Weights of a small GPT-style language model, trained from scratch on English Wikipedia.
Size: 15 layers, width 384, 6 heads of 64 (1 for keys and values), MLP 1024 SwiGLU, vocabulary 2048.
Architecture: RMSNorm before each block, rotary positions, biases on query, key and value, tied embeddings.
Each number is 500 + 40 x the weight over its row's rms, rounded and kept within 0 to 999. Layers, rows and columns count from 0. Numbers have three digits each. The size before them is the row's rms in percent of the matrix's.

# up: layer 12 MLP up, 1024x384, rms 0.123, rows 971-1005, columns 0-127
# down: layer 12 MLP down (transposed), 1024x384, rms 0.116, rows 971-1005, columns 0-127
# gate: layer 12 MLP gate, 1024x384, rms 0.114, rows 972-1006, columns 0-127
up971 105:533507467492519507561474487476477532582530540539534539495481485522555478468422524530515494461486501503471520441515528508559474483581502459514509493512483506449477485520506434417488491482410477410456518512519491493521487479501487450566502525573407455472520463393593565467489479477481477509513437542403463481494543534554496526575490493459487495423478455536508497472510442527526510459448
down971 103:545546528609466485499498496465498511498595562471484523472558496537559509507502516487470448503566492520468529499519459482490510538530471512531525526498474483487459523500533469515509480519515542493552505495474472466517515458519524471504586435476503520575418471440469491478411477500508492523516484478468487531524495528528496465495590497499492507473608480522521517449547492500573509499420
gate972 106:473517534493498597422518509518481483505473497488489479501504416520471521469472478490516468504499505477550465483479563439435542529493506488469496433513473525473566469530545527510506498574545475591509474470500533559500486462495492537549512447478492518516461535507440529437518530522497522438539556476533521517525546503531581469457474474471568494522554522502501490462443493475528579495478
up972 095:550441511452439508485508509499540487549555529429567477533491439487549490480520489440548492504460505457540500476450505497602523470493496462519538474560494528527426470580572576554509491571489463467550475469494478492436481415485531532515479510544521500468446456427502467499472511551492529457473507519529489476504488493520596548449544430492441491500590429573496453504457496536498547490510
down972 098:480524432436449500528474489490456580525583533517487514429428530538486560524414506428506502506517436540499545556515434505554506540472523470535492469506513462520454559370478540519555450527495508547514538458607433494551476498411495474553535487487525427513455555530474481596479524454482536573466483465454488482509419455604433500459489471504470501488474467538570453457506447444532490549472
gate973 101:519503506554556494422513534483417488487493461451439505493470586497477474486473482487499508445442447457554490436474470524455527439490434497552497553514527518536449527488489535514515461434548535522495583533531505478557538519494484437448574473550432535500496465450528554478499489483448528565481439501536424551543553548473504537490445498538553515462469523462546467473473513486464539457530
up973 101:500547518444507475539430434511601520508490491585479483534549561554471530492503525502563447583540467502550481510457471452516451482587548518581549475473492494560613441501514512537531599455497489525532531510531549478482534487513469505520477516558465483493512543465543506507489451474558471506535499488489508522475452555455534518518450493509516539516528437510517476483464537460459526457505
down973 100:500555583539492569530474520564517503518499517498458528482533476485579550497589491503535508549492445522462487531475484429484487442527535500461596486510596456452570518507512473525526465496460504473515461527523514563476506590567493510513525570498453515481463522508541549478523545563452565409533470506497579536526493527608551560505499510528520549548572502514530520464525520531577510522518
gate974 101:480525579478493403437445439513426506468498474497518547508533441457539561501480502464490496500520433574538589475471490411543496520549495483431507515462561493446499490463508505532506539497514507512530551552517465518416515529485536519514566581522508462511509441528457531528490579534470504575476426417514480573415425445524564469526490507518445541509517506510531494507525571539503512531539
up974 104:485523493524407521482470523498536481604539405543491476512511485477456524501540545493568544515497466539481538467472598536541488492465534510458489524568579509469466510443557515501508573502532495510419456535476519472499491567482550435491463532439553512489490509524476549511529441539561489492488498447531519534570413533529430510476499534547467517478462484490461446502546485525531447493453
down974 102:471515562498513432488516506485511561576496471438543439475536482505507461548545482492545478548483539462473494507436500527492542523503556507465526589487595479473569461515462511511505532446441531502517425546524534484383547457550450524444528541542436485486427496453508549581462503466526468491582472476496529612540551563460565519535481499501497482590478489574546493539513470508439557448472
gate975 098:467446457622560449514549536489523495533548495577562453502471473559508491467482509455539517581416464446492444489521490554493508426463515489523505524543511613516489502482504530542431506454496505522516446487510573516492510480535552541448469487534563447469486475448548495498528456574473512503502545598456461511463511476522494458489525538484488568512542496503534510527560505545510554525469
up975 096:515533505514518467507479469495533516546495564510518492492490493537510520482513388531568484547545507508521534534488514573456521448501427495578517425480493559475509465484501464498526513513548497468496530568462454587477454387514559481496549520573478477490454511524462492497524538442453502503420520566485582515530518490545408543458561527561480435532527560483536447471495579499555487498507
down975 100:436473490523517562430527503449439497537432489475561492544433520501532489505550496489504472414509483440457432544489494577488476512503556578544506518531511467498483469524481553494501469451522527545519457479530515512488558517519496468525569526469440476544586495498472512482583458430491502495492583489493460526503486467554478451523487538511424454461481466503536519457459442477517452486514
gate976 095:481452545490464598495424488503510508470450448556530489502417508490495557525599490502499449479500550482476580525493560389555513524532585555520525482446525502485450554473421488500468494528534545542536489500458503491556454487478524508522513507498547533476512465540487482570517547541531560462455515501481519508488465491519546517553516498472499402493521498505523458520531500463489537555542
up976 100:488559499491461486592427475463516506498478529559462477454553472428489502487465497535459423460455471497445547512458432637542536465521523505505465453430508466563446519483487453433437457515516526433471433457523462578554508582528495529490475444527465520502569517455517488460535519471542491530471462533487513497514461437488496500491532537582510454541430473481591482555475534548476484512509
down976 101:471485508519531495532560487492544494466542449531565543500530535481549556478437498462512489450484449429478597410566498497471495455520497520552457521508480510414461407523484494521422461501456541545529498490519545539510507451503523479437454483473486551520528539512495505574578509541536506517463553562538546484494520456505494534573512475444387445508577557474493432492490507479465557483477
gate977 107:523499475475529503502486513488504514459562530491510582411585466513476553491494486499455493494492579512507479513506421478495530584462414544486560522564530450464519498514548501469479417473463505452451500370455538468417466509403478487526530533524526528474482477512509516556497491416513528435481493466506471461500537506575520548549476548495437472545402493512563529648510481553512520570388
up977 110:530613516567485513562529451526483487502563498485413491502524432526571515502465522472443471534566553545461464506501493496515520431518526532512464560506527453404471534476465517488450543469436522444517516484550500497513579467539495471525504547542487425525525513504519538552499474470449457476510513503434491454479423474591514608547465522547413478506461426432471518498447473481504442596504
down977 108:474525487513438505520455535542465497544446495546561499477489477538577479474519531563518517477529432521552491505516443498564522515490460521374531480516487465508531521536491527485471497455467554504527457484448520503534466537489448489542515575471440499534514496587434526592496572473428510544462448452423529517523517476467583470488558496503572509467503484503500513507477491495518503456482
gate978 102:473519490522549481525482545468455618534538502471547521489511571504496475538464517463535484497432552464510502545509559516517550466473475488440486531499536503540514424479443566465561534483464452521569426506548513451503481498382512517506582520471489557434529545544453467508488539577559527425495482522434548488471468498568568563529473460539483528482525485590506453472426559486470507483422
up978 099:448470447521465470433544486428517508504437468559522475457507522513540495562530523503522465466453479496510443568477499411542525507524533437498455515544548500531528503518513565544474513563482558471525423538471510549537452563550479505503529541497528482529505444555438523478457475455521498489491516546485479435527478484528494561499512443563459486516417484487471524470537536488452508562475
down978 099:539498570471515559496492514524569533570479539482495515472449441498521396537510475453459437488409472503486478437554516496390471438537420509523496570521560499538561514458456410398518486519460468497508551442531512480480516508428497498543539508468557481474525488470560472494529563480526573504456477473573533489538498502572499580495601557505571388383577488488544516468541419533433467454506
gate979 090:478418527537538530472471471543525502553519486404431441437565527360420476525481476491523494413473523447487536501524511551458554415507500444523506419540536577504543507558466565497500478460527488537504464542502537532592481547486467527469525490441549541515567488462458517476445483583571448590503453500518435516507556453502438485471512553523547459483506500491453509472566566479514545531456
up979 092:561559519456470458571483483490451473531456484444462464507518478539454552430550452519547470455538517532461448567464445510560423472525473502464458534475565487495504601445476514435507536524510443489495464475504522564519502545450539621535493477542507514517500444481536450533518520495485570414517520552526457525566448505458471516483518414575516504508456530497527451549550514465500526509480
down979 096:486447525488495506498421566512527541498423517542472513534520527463562461506484520493502522511446475442482492438534570466460474512434502540485573513452530515432569541492526537472503568467476571532488528496521414544476486523529414477458479497496510619487517574536480427490468467481550430506440486514548514479577520458411481512513508557404495505471491488543485536579428573519481442505520
gate980 103:480520509439469556512548508438495425556568517492562480517425455453548476462500432536528524427499450491568568495486535530467509541489478510387493443446497479537486533539530542527442540505486459525472482559465427506513551477498550562511459521507556517499520463467553568516573529566493479492555492526499524569447502540514560467502494419519514485485474457505545405540557462472459498571473
up980 101:501572459538477433562534517471517502531449549530465516545554511528492473568476487516442472529522577481508542486565522477552517516560468441527503487467497436556452499441449488494492524494468479433443540497522469524502529495522492556409485520604442529424466513508518432505538575488508511482555503494494541489533533533472490468486522550549490505500502474512613501484477481497534575535526
down980 100:493529532487533489500496498503552531618567482561517482489517521497560467565487535506453443555489584535450471407485451537522489484520494416548517511479468614521463470559488488513518528537432507452498531525494464542527518531523436473498491482496539496534552445526528503496470507517529513541521500484528562470512473571426485553520549453562439429504548428555576476496541483464504558494535
gate981 095:520448430459501545447517394421484546496497552496448435582474443461487518523483514503528484420503475540521520486589473444456468481471509550526460516559404466542566465478486528522514523522515492489486507520450503494476488495428501464513422517542551498509505465490481467556457539530534422483412505407497587463501431509528537496522472495492494524494503574472509524463467488417519561499424
up981 103:546497514469450516490491370495492529455450460556504430520521478492562519539539453446494535499505593502535454462493488543522504457531509567491467468533552494429604477436475444541557547464521478559517508502447552481429477505553537505536502509534549479519503523566498586549488547503460486492464499491502463505550446497518513590432480556541456523496510512469471529469573473487514505485544
down981 098:529547482503541488467460501586455495521582424577486489475433504505376482496536487535456551427483486437558525445503422440459488460474470511490502486519483562461501538598550475489495469468542472516529497474532569440501514558497534463453495478478436482562513471498564513483525481560500505534499519479431481480569516542495531440460498471477515486518398489534508481480559506582525466466498
gate982 092:499520442482547584585437549455560494497472525443504481482509518565519467565506506484503546494521556559430454505491476473544525502490507541508505459495549526575485521581416543565427473456515533539579567529567560484481462477579460506563510506532504446552456480519472473510512440494487530569540443459426503476461448542479509445468436483485440528448528442464518462459568568522448459474536
up982 092:508508434534527551504506492485455506511525476479544425470521487487571527500484516503478526469484503480479566472495578410480510487501501616475551542554533479471465533543449414466522527488494545467503548506554464567517496486486543462524524516522517500549515548436566495504511525511510436515448507445464567354527492459486569470451517470568471481469479504490482466547543489483489454522541
down982 093:456435488476492496561509512532532491532528466492488453419491567500497450503520551468512509513523499484481530481535458599497503584467483507496565465529520477533458556482554620554503518535480447527490531495551533462499436504472486460545482497518548484554397505542467498501537491523489566533478443530520439529471468570482473485444530521480446502514476467526451534466577508439432463479529
gate983 097:531483535482526500555512463408518494471475436530488560534478501522501497487517516495522586586477499441506474484517465488535516553489507525507414534460471566517584493549422503496415431525547521563460472416507524466559461495510448508514524470515507454464526493431509464504561547577488493535441536415553536555478516504444527474505519542490538498507511533434433512517449517526538502506492
up983 102:483453439478479471509501528510431512529491493569518516565520422457546507513493493467497493541515504550530520523564470457501522436462427472463486485522475582565431476500529571530447471543509519487576466533542524466567557486518585480470532592479511491508503467468397569503505493513477500460492491487568488521491515508511489522541476566463471481520503499553416509494475429500415463512441
down983 096:527438462436510509532495513511496484471570569478480497459429488534481480419459444542498539463481527555469468478525566538496515502477471539461462499490559553557515506530551517467570520509481464539557527475506583441550494509431496534463457558500520470510615528562537489488545537430465477531470489505490503466462558462510545423538569484567447516521449493433499495463487485570502566467537
gate984 103:429468512547505503479509498497555513502466497568538522459570542531484504489547571496471481490528478582541523435483506509527568455469416451493551473501478562499563501534487560507455513468561458493532503511459521494441424524530488501507523530514456513476515526504509473446456477592515466472436508472532508459474510421421463509495507492479467459522462454512520544487434466524446465513593
up984 102:532513506536521497463481505569468502516521496440482442537481462506426539468462477524485470528488469546547495470520546500421438469451525488472525509553453459527510442486570512542530489552506481501508465459543564451480506506500512494530482537436474479465458500514468466506498590472474498484489551476494527470538514471516542625553455485531515548528459534571489489493560501566531467487581
down984 103:521459461563534548568588421536530539507534473554430469458439486508570454610426499506474452436453493500526510451485471484384489485468462464523579532497455464526543519456483523484506470436531460542493476516559591498485490564465504472468487556454520447469509494469517477457605445508468558460444506477431498479544494461465423423520469492477486472478467501555527498485525568515527481556501
gate985 105:515512510514484491422516562510428527509477477494535542540522566529429513662495452513469518477523466471470556442569490494455558541527395444451499488558482481467526545571535474536492494434556536540536510514512518554464471538544490469522504594500517440601486460465433479499462571536496479501531575446530507531562532527516533524484550451449552513495545465553423492554550511513525532499551
up985 102:451537512487453555537476459405466561486529501486496513457550541481545528493541457485534530546547509469468494509490523523522460610521532409523519463445468545503447499462557512497532392488469498511488454522571486511501461536520531470471548533549520450476462480494446451505503543524462449473559523477501494495494494508473476450505486481463554494521506464511490553513485538476428502497463
down985 099:463472472426516494498497465493486453525540468540569456557473501536502529526351581466458540550508471529539507495503572446481520450555461487574572413476513520460449562497585472521505576472503434564434452466449540495516566490522500483543444591412496471495594446500482541549477510468469516505445435538470509478530437505523501601501502489565547484513491538516446446459488494474483469478483
gate986 102:532503537468577583547466488497441592466459498479435507491514491486460550493516385521548539526531438488505496457542513442451546469537478540555469496486501510500556498540524527484430585528441446489502552474477456520517449522486452488543515445510528489554507479529571536563535536450543527518597484451492425506502489497509557427547505482506472519508506528446581495510429532545520492536432
up986 104:502461445463469502445576457465487484541531544527551520511529528413496468463500481515487487491458490493547498482519524454485574504538534494469502442494528448529518544555543530555547456455508530527430435538501460462440550465532558478464548534521436512479484527503502484425505483472472403485491537515449435469485464513417391485522502488534562551509510450450452443519497486498466465500489
down986 099:535525438505481471486491541534577463418469540530539422472509491536510510527468501534532447532484472473485518478480536534502458523541465551459500550546517483503524571468485409517519508494497533503463478557584504488573537471550482517504439449524470428477454487453550487503564476537507500577550493464491456474518539493530437506563528520495578541536494438478462454476460529493447475478590
gate987 098:418569481496553472467500494584498554414504525572491562556473464497472456464541582461462500491578449430468505474470564507536499485460503523493467479447494502538523512533512550581478474509501448494486492528510507593497484535487437549451495476558564429508524496484478498389447508579531581553514538527507542490475568476471505515566459494489508454427496539449537454437569573524504465454457
up987 091:591457491495469538470518487563473519529459553537497410485529498454487524424496486528514530492522532447569516481466474554453499492515522474613466517494519555493476492461464556451562442601534474561521450461570505500449528463533496462486519413475472473519497549459480488451499483518456512531596544445509516441526490447424492402473523482470471549477556461497457442518495560445492537489575
down987 093:525508506450503506485474469453425476452553504542534484430512525499505568463545482483491485484548459487461462481486517502524597447506511481539513500534485581461435467461458524500509463492439459522511523503519502561576452513443571505472544575520443466458421492447478481499440511546516464483486506556503551558448560504550430503501460474513475502417509480456497564556512486499502484572539
gate988 101:469447549530511505581527610459584464497539437481485456453483446447567466524541494434506480478515504459488474502533471541477428450395479510516453510517487479522481484455466554536502487520552533441462461441514440498518497463495493557423549526464476504510508531543568447560537528533484477505457454527570491442500552603555527541464509567482508467485529530474518568524519483419436456465480
up988 093:527504574463507477520488486486520467580505539493577473446565526437457557534477467592472483555530508415536482479420429479418516533535511482556518541475465463397512523475545464465623519502495535502529531524545521481556472433573480513491474536512521487527485482507499471568491480489497555565452480530498573533425502556549512532547564531468479508518518502555439448422460521496536429537527
down988 097:611502487518480538469437566468510585468549490541532542527550467542482572499494510462454503408523468502521499493478524534534485466526495466538480530460538505549546482444515429556540428452526587430506467493483486476536416509499538550514466501462484558521442460482467464468443526457476540544529448573478509477493546482527553468549564507501556478476486473495458445493522515486407545544494
gate989 102:487543517479436497442487434499587502495497535484456543480516505516488496473442513552497398526521540520531586468487561481471469494512466426454487563522501602545492566441495490543508520477447501553484558489487504585438531469468440409514497496492493479502492468526485417491493609463535468568503530536600476529517555451518436491493560495517453539545517472509550465571516479496501492527465
up989 098:508535517519475510519556483542521524556504438487493528434535523546490513458529463521483577531451569503501522484550489415541502513478597506523435433445472446597445564537481527487468540541486544529513516507532508443500477535519518547525490547541528499473523457507499469478528464538462499588546507449418478503508531475525514471465532553535498403452450520531503503499491467529499514459489
down989 102:534468492457460494504538541504503478494497570540486454541497558421474552505519394579477467491516527504453485429496540494568552495470512642525430492460507438503434544507528488544526577471517480509492537492537486542470515389513532471498455471495488545480551421534512489480466431474505541477471515554549533445527445513543566494442506534398547520451437545522497539469418469472515504501482
gate990 097:497503466513473524456488486562512508529450430564601459527464536455483462440524550521505478497575511496516449464425481449552467499522506496512505515440454560514515460505468492509480422439511514504447499452473458496522468488470506542539508477627529475430550464612466459528527526522564461485536528490488481507440449496515409458567478448489533539437486527540595548540527503490493446508561
up990 097:408573511467464522485587433544532446497482505490432543522459487472503532430476495473476552494533498504483562463532461532509551479485491554528444540483468518467474501472592540541453538538541499535431523552485533515518511476499439512483460480508501533475488464538501516526539449420498478547464599525482538483524497487495551584462540550587480530555462434529537502516551508469513477532535
down990 099:488466479486466560435528553477493550546488526509547456513532477534491497445421530531580535536537495485514517485530522447522483502486515456493534457474451557508414484457496503542452454476513444502464506542522453463452527456468506504519517478545532521486472465480476493471555421469441509513522510478575484514484566559457470514558461444541466518465576592474441454540443522538478542458455
gate991 105:517532540533488480551563442596446561511556388434488485488480538447493510501549477501484457500524531503480470475540488428481504486478519524486525493452505559587544500449472570537538488514478463526485549514478535499524537522529446427488537535505496484476518525503544465552467488482482488510498541464505529472520523473409440493527459539549444553501529518422558447433488511536505506475549
up991 104:541481538500467446434503499472492572511527466559489548559463610482514468473511548489519525483524492462507507506541561503515530472557531476457499503432467542494525533453472470509511496499488461455550522510426523617426489559546481536462468451543514549505473500537494501468567531468533481549504486507474495496504542534489490504499531456481543528442500515540467518440533440495496490439552
down991 103:476495490468485440523545506533448546487412508438500471541461431504435463405555503472476489463569470474468516461453463547536487435446498454511467483499539517549529542530452502459520428527462481436432488545478441505522555507465591599515537453414561460439445524492500504527543484500573444548480524527473516530503528528490569447433443520526491457356517474474452535527489551463540499549517
gate992 094:436556541494458456533483546458548467458474478519486513512460511474493463520522523561525492469463548442449528488556480522507469510541372463396500486530547484493523470552466568506477538501515471487424478549489523523565502492435496557536578538463532475486480557494576484487500524501528502468502506453553536499500446556547582418488519542526407514467423448538489530500589538608453535532536
up992 097:530586434496526478476529514520448492579554510556454486488525459512534508431487476504445557487527507567538507469440569500509574444424523519524498509508451525550495482464557514523489524461492523548511490480467454461518523510464530486471496474482429593470483497525449533603411512518414432504535498556470514540485445475490473467513545490457460541459560508520486511516389527483476465476431
down992 097:454585480444476454511540448539485509510564577494484472478517450518582507439544517521470473515471502531438412504551494491464438507473533454537526507458516579472492487558463526495466470506442468558561502489496521496547475440542422498525476540500476498547456572496575468446456460495359505505500464510491516486501492500458504478472520472499566521543590565504505466508542508569568482490440
gate993 095:535464482443524447480487479460408478468550546500494506494529458441456545551520514477490531474504537514492537560609544517465522404409548545560514582483511390520501459540499474490469562453467467475436524509465494559475463537492543559470511517527521564465506422453520483519457541473497420480522514462453532530492461540450515473581450579485490422473549462497431445484513521520488541524430
up993 099:477566526459529545468481452496501515492514545512534544485484548494536506539524589528546560490532534502474535517552551464504483558494588456530512519561587502551514505523521494475456519538464490437525490494563455551536511504443468534462558525579568475482523560484437472475545511444534514452483534503482504512550473468450557530567461437557532462492604464529485390510473503449528526527500
down993 100:509472511526530549506485471460447546536505537480503509563440483522513515526500494509424464555482475446531444451558497495532427438459477497446535504533503479431473528528424487570518397518450530472523478498494501432369525414510560540496537544460513552473486542511557455399530512461431491525554452426518480523523542539533410547499430505495436494493426504528462529448477478539429541477526
gate994 103:446563530480538561580432480502564501441471461500505478522583525533462511589513473480453534520586483464503449581491531428488475513437453499465495480488528508520509464456482476504495446521502490440485471467471526478451567486491543470527545522486477497488470500480537501487553532420524473415491494476427479501527498573530530461474489458489385538537434495487492467530511481435519532497462
up994 104:486484486462516488506488528577510418504441470485482482475508527508449466539569473483464538478480507525456495514539438461482477544479506524487483480425578502495508519512427512479514494480425551508518407551482513504492514539486480563546436468483487502542472512493528435433473478434473495499499512563486470484484480500507469430479522528480533465547502492478550492466440487479489544521460
down994 104:504449509504534503474516504462484550531468446487507447437454481528500477421465494433544504523520496454514544568467497465458471501433444552427550529526542438473463420561521475491519582574482504522529457493540544406514505509548510531529452491537502522505540506468471580531480533490404513462447469555443523517521442531549485491515461434574506431528527471513391569502449496501502529507566
gate995 096:456535460513533598482565531506484485456490503548525511533515542444517443495538496481414466603491502514563473467588480533501533509508477540524530470476523557442550559544470500468535483481490517504527440503510522510536501583529546480422450449542414473382468581498442501497482527576517484566545461512546494605549426454511455474509501513435458554476516486438520528509492508452536483469502
up995 099:427519553508524462500563540483475493480491466461442503481505473454564560537481563460460435560531491515472521524475547516542478516473551548505557542421489535467470528492465500543497513461437514531501486559413471508515421583524522506541445452487514493544550514500540443541538526537480434537545468474526498516425469462448501451477475530495456417544449449476497470514500460503474475481452
down995 099:505468509514579514571488609446502512447496456492523559453529504486516538535478534493509470475480473513519478462456529452497481528576507548541455416552544529509519471528564453501493503467500524510471463436460518536495456492478448440448503541459436478491474492507518541502496499474563515466459514538465483535520499505480580495495541476526543532516544465531491500519519447509505429482502
gate996 104:523464545536541520497506415480542515393473484515466498524572440491482465508460517473534428522552523424506456537439441540496483501540474492571504496492528553565530503498483552575587557449520377510502516510513549554510565449424482527543555452531502536486495488473499475464516547504489499441524490512551514489512494475493510470489504521545506473495548542541516491502472562524449542459497
up996 102:530482513594510467559557521479511512481468474449431538464502519562507486502443489507494590466527529539534526506487497542506470491481536483513499549451517455597488518511476513461470458459518489531537419527502539493494514492416532528514487421545493499517474544517453530495544490526535484538479487470488488512541496453413448443503593465575610389516412508531526505453480506491510529583542
down996 104:468502470456539523490526474456520446506511491513512518481426473517593412461470458501495521502489525439513546521547468526490469559461534458528527540492517545476457489498586511486453517528509584484509587558511491552536442435417477490529468480536564568491490495539538497468578527524512445483487534475511449445509475480469412475509550514492546440497442443495537519431416509464476476510452
gate997 106:574466521404527505460499529455470527534480503495422511439469470541439460478479475534498464472467446504425517455479539526532557495502475495443416487466481528494609508614516489504547587515460501527554449434419551557475471492445490544511485462466525542525471363447484625511593480451461537459515425541579439553527458523515538507549526467504453487516505512528474445528520548511501473522488
up997 104:519545543473566509467538500521464510438438531444541440494472540548470438462457502482454486435540483447505520495534527569550617568517500525529514510591471483582398442521496550509519492516488493569476572514500531580447552613454537488583506495509527464499535492514497548500552501382541479452515474486522520543421552548481549535505457527533472518575508474505552457474548524545539515561526
down997 104:522511498553506536506532450502449515523473458503485504450578470445414491499497454527498558473467414514548434518473543488502495407530531458481450472471525441500499446447517482442528540410486496527504498544477535495466469518428475482516456520468481496501486500472508514496515561414509517412520497493487441487518533494468448532572393506557461503517528449533553445552448463487481534483555
gate998 100:488472522470535508522473415459475502513460480489404516498546531417500490441557508483504526507512553484496579478526468458477450521507510518515437433613551505539504574487523561548467466478525526535503523537537506511479450531509465477510429480443459542457493460513488463532495509578494480505404386524443556496470526491513543485543536457452468497514586508482508477552501512548485477567486
up998 099:449554514500437568544525505528490494532579503528518401495473483467518512498453483532553464490495483502554490492513492519469537458530464511468512459537547527462486520575455445496488516520518472520531479469474473533525492443515560503502505432473494535446484500572488519502482494502455450469508442523591481485494463493431519429523525459465517513565593494473434444492535496519445555477518
down998 099:403495436493520471476478511465509437489520503529531416463467525533488557510436557516509538532505477446441522449515404481517501556488459439533568499474556490479463441486442506523532551540525557572521462506569549466546505517453488557467473496459430423538544499496465458541514442497592497477492541486481440496513526503481440461495532552508547485498513507532490516520438444487594507461503
gate999 100:465542503544492579460519510491488544474485503489417469497492536514512480536513466508504515457463488500512496501504520533505532458464508510521543498464453468536535494550568543514489472451566503468430571537499531493411450535562445563485499564421517530420518521508449481490540482500499427438530513524506475476502454522447579592507588559480495563468474526540523479524470519473502512452487
up999 100:567547525463564548515455509416474490485456501418483462460442489482475459564504451459458446475437451479446500545496429520545458540450485558525523454479522503488508527476549547521510503439543495477518450502509530424485435562516560530519522502525520480464497468544521521500532515513529477510538495547517520494545447500523523471543489511499505506484562478467562533566473530494472444572433
down999 098:462511494466517492538505476486492528493507445526459527560535599551543455512553525462527485495541496493489511447515472583511472523504555534541537493438522528482492561541549485495584530508528462522494481540476474483512494519564510471423620490480510443443455504529537408446504568525519462554537494477513488471540485580527420485514568478488486495433377520516432494487581509492526574512487
gate1000 095:464477466480459489535527530437499480459496458499515490456533496511463493492447564489444460491535502496439523482497428519460486519546429491472452520538472515558497576399459603514499496464457528521457492535461484535512557549481470445569561523489510442481496496429515510439531459457518454560480531438517541558477511415515494517493502475530486504484502537519545486543539493488490532533412
up1000 094:467524557503500487539465522503494424540480489512567523526494491439464525512516412488529529548480471457504522513485530619518444537439505536454484471510504562488498429535533505500595557537466432504468551521467490449488622470587472508497546591549496522441496476467511511466565459435464568447492515435475487554408499501465513440502467539533441517556467448467503491494497500493459538468524
down1000 093:554454441550512557466484532448487476400443482484461488503480508489518580524604469509512478486498571437488521556508547542484546521474484521519399505435459510496548424522553514531477538494492496442481612518363578577511546493484541506556533544503544489446549581560490511409496495532527490441529475463516453497518470493518549512452505513452493445466504495500486504526410558529501460508526
gate1001 101:506487495467585439531531517525456469502534565538448515529475467475492464495509442481541518556559435530428485511561488490509472515491522464440482504430370557405468530558485570409471483445450572590529442485500527498535550511494466502522520464561452492482527485437503452516448509509533503436431491538464427460466518496452518453496519509409517530478443505547471533465536471483504516520483
up1001 104:522525559449505517525522575558541507526499431502462469466479507518548549489541477463440515510500458547558458553518473407519493453488438481569475546512420467495540514565487481532499520451493570523489486466583488495495476433473550477458577486567452449475525535509510485428521466465483490550459458545475470594437530517516485526545499509513515514506505475511578529524474514502555465538491
down1001 102:571551521468452510504509424431482463429494547531508577428474444447503501507428483532542522454399464452518536472524498504508455493503519443470463496613440489490527499498513497574471484527568538398523483533458479457459491520557419519517506482438505551487471460440510511502484424474458507538450485484480540516465502504507421519552517466492528414438454502493479503420431527488468453527495
gate1002 094:513506523585459444541437453467498417484518467565513503459534513566427458508484454476430539470500434532552537477451529525554550466547571465544520533557515520569502509500566534471552519523544510563495505467504456518601447533500473434476506587509463448474509476526488542535494532567511398581462467563466510471502465497487493482516479518535434528494489372484492443491516497503481425513488
up1002 095:487483501514509527515399392457542512483590502507523457490550518509548529505501530519489527468503463507430492497503532583517475482473481507489512452488552435541513523493466495484492452475462476417470521583468515541521486466536488491478459501551458511516499459490481542457419521524463512495528456459464455474561522533484444513506596509493441514551470477485465455443525528473461426551478
down1002 099:495508493547554481457417533448465489505498495466464571480541531429409504519553521580542518523493529513457457545579443488493560489524434504434492469458555465494504535533531501509548507536517517482418505493480494472494495491525464496480502509546510576513479493474468528494504505549458479532509557484505513550574495466512538520583453487498525487462503504518525546496434548447508519493513
gate1003 099:515538517454437554459451574502493474435539462481483466531533572536523536536489517505420508523490467547505519544509530458500536511473495501458481511550502556488411499456541503540491447527571581471568513515545483480537455433495530549498495510529524475468486505501551441561504503546485496521503416465427468445539472501531528498412540522477549449562580513514514445546509444467524479512498
up1003 094:470533503502448498471505518563580459498520450425572464497489473493547487533477533511462502509461492552478453520522446464542510516507536530510444564455439530472496507556534500491482389458518517556540518511482524503531488491520464498540510451524470502529442475507486448519491494573545470579425420457513476422508521565485516540477479549456386494517519498477578469485523502520529484499469
down1003 094:549494464502516545528440509521471502548505532571440478467512521578534520490553568441534562551544485553478502509454544579499563477495523471462485494517521471464488433490484544558495460534490526502500462497484493452549518521478538464447496428553478518414483483526449530533484528481496469487587510426420534504454506484516500421521554477517483586525527500564535553624524490444491524511501
gate1004 099:444489508478475447525441504536469576524466536526497493429553478595461487453514451533475526469507506413499493462428493488552404513498505520550434576466524466437496550502554496503523481485499543514488556447505486505498556503564477593480476541532530554481510533504576460532499583486492464561463491586515440451455499451516533597485458490529531494502492450512494527516450475557521549466525
up1004 096:484497522502533505484470474524448447489523497530517431489497461494527475498541501466519500481502553556479498502513428519467493470506523527512521529493482538501459566495520528429517513468499530476503535469439499474523483516438524424471500501457572516501490430443534505439462525470491522473480504496588475549485514519547590454480492571546532572460504489462478505520514515576487520502520
down1004 100:514450495539506547551510492552513477518434551558502494540474443534462538472498518440498498415517513482574516524444435535495500575449546534476441429510506438501480515447505527438470468490439540520516540533473451555450506488522448519517436492517466506493524420516463493522500526494463491505535538438529502478529472474509454457509465517430448430424502520530478549524551495481541508475413
gate1005 105:469602554520524532508468490405529454422538464587486525518545503489504534563470459473534550447517470496534519482527552399466466469450486456521497535441514468406490464501530482505507473501501478512489444568478554507472495513525507523560525523549528367528515464491534498492493555509444477516454491548477426521511530494510519478512522539576509514515508454457525518503500575478594444466550
up1005 101:481555534580559615489498496538532491510404480430509437492417508474489505518553544465512514411493534530375502492533493445481487500512540424558495472509467445502496451502505559456539532499474487469556550497475521583516480529512490572526494497491475480454517513472578437531495511528522504494481484484505536510483528493437508518417587514450511497471580535482482529451509521542547523470478
down1005 100:551489533601482470489509535449479514459572572541507555472519507535399497435516458504492584471519447519519569459575482439434480507533422496531520484488510514512493520576436473501490493502495485556486484451512506532455530562467542525436558504554479473550527492494471498517488492474542596555509394523466539506509499546500468512584393453551580497472583488478539485496583489532436480486472
gate1006 094:485552542496521553420476552586491503473503490480444474443498530489465481506540510500502565505504501513494489534493452495415374522556414516438479536506408534453455458574532443547509447514523494484529515582463529470466508495480458507500540533488496502486484529483526422514531560501545551566487540504465543523494495495502407519505494523473463479493491462429525551484500534445525501465446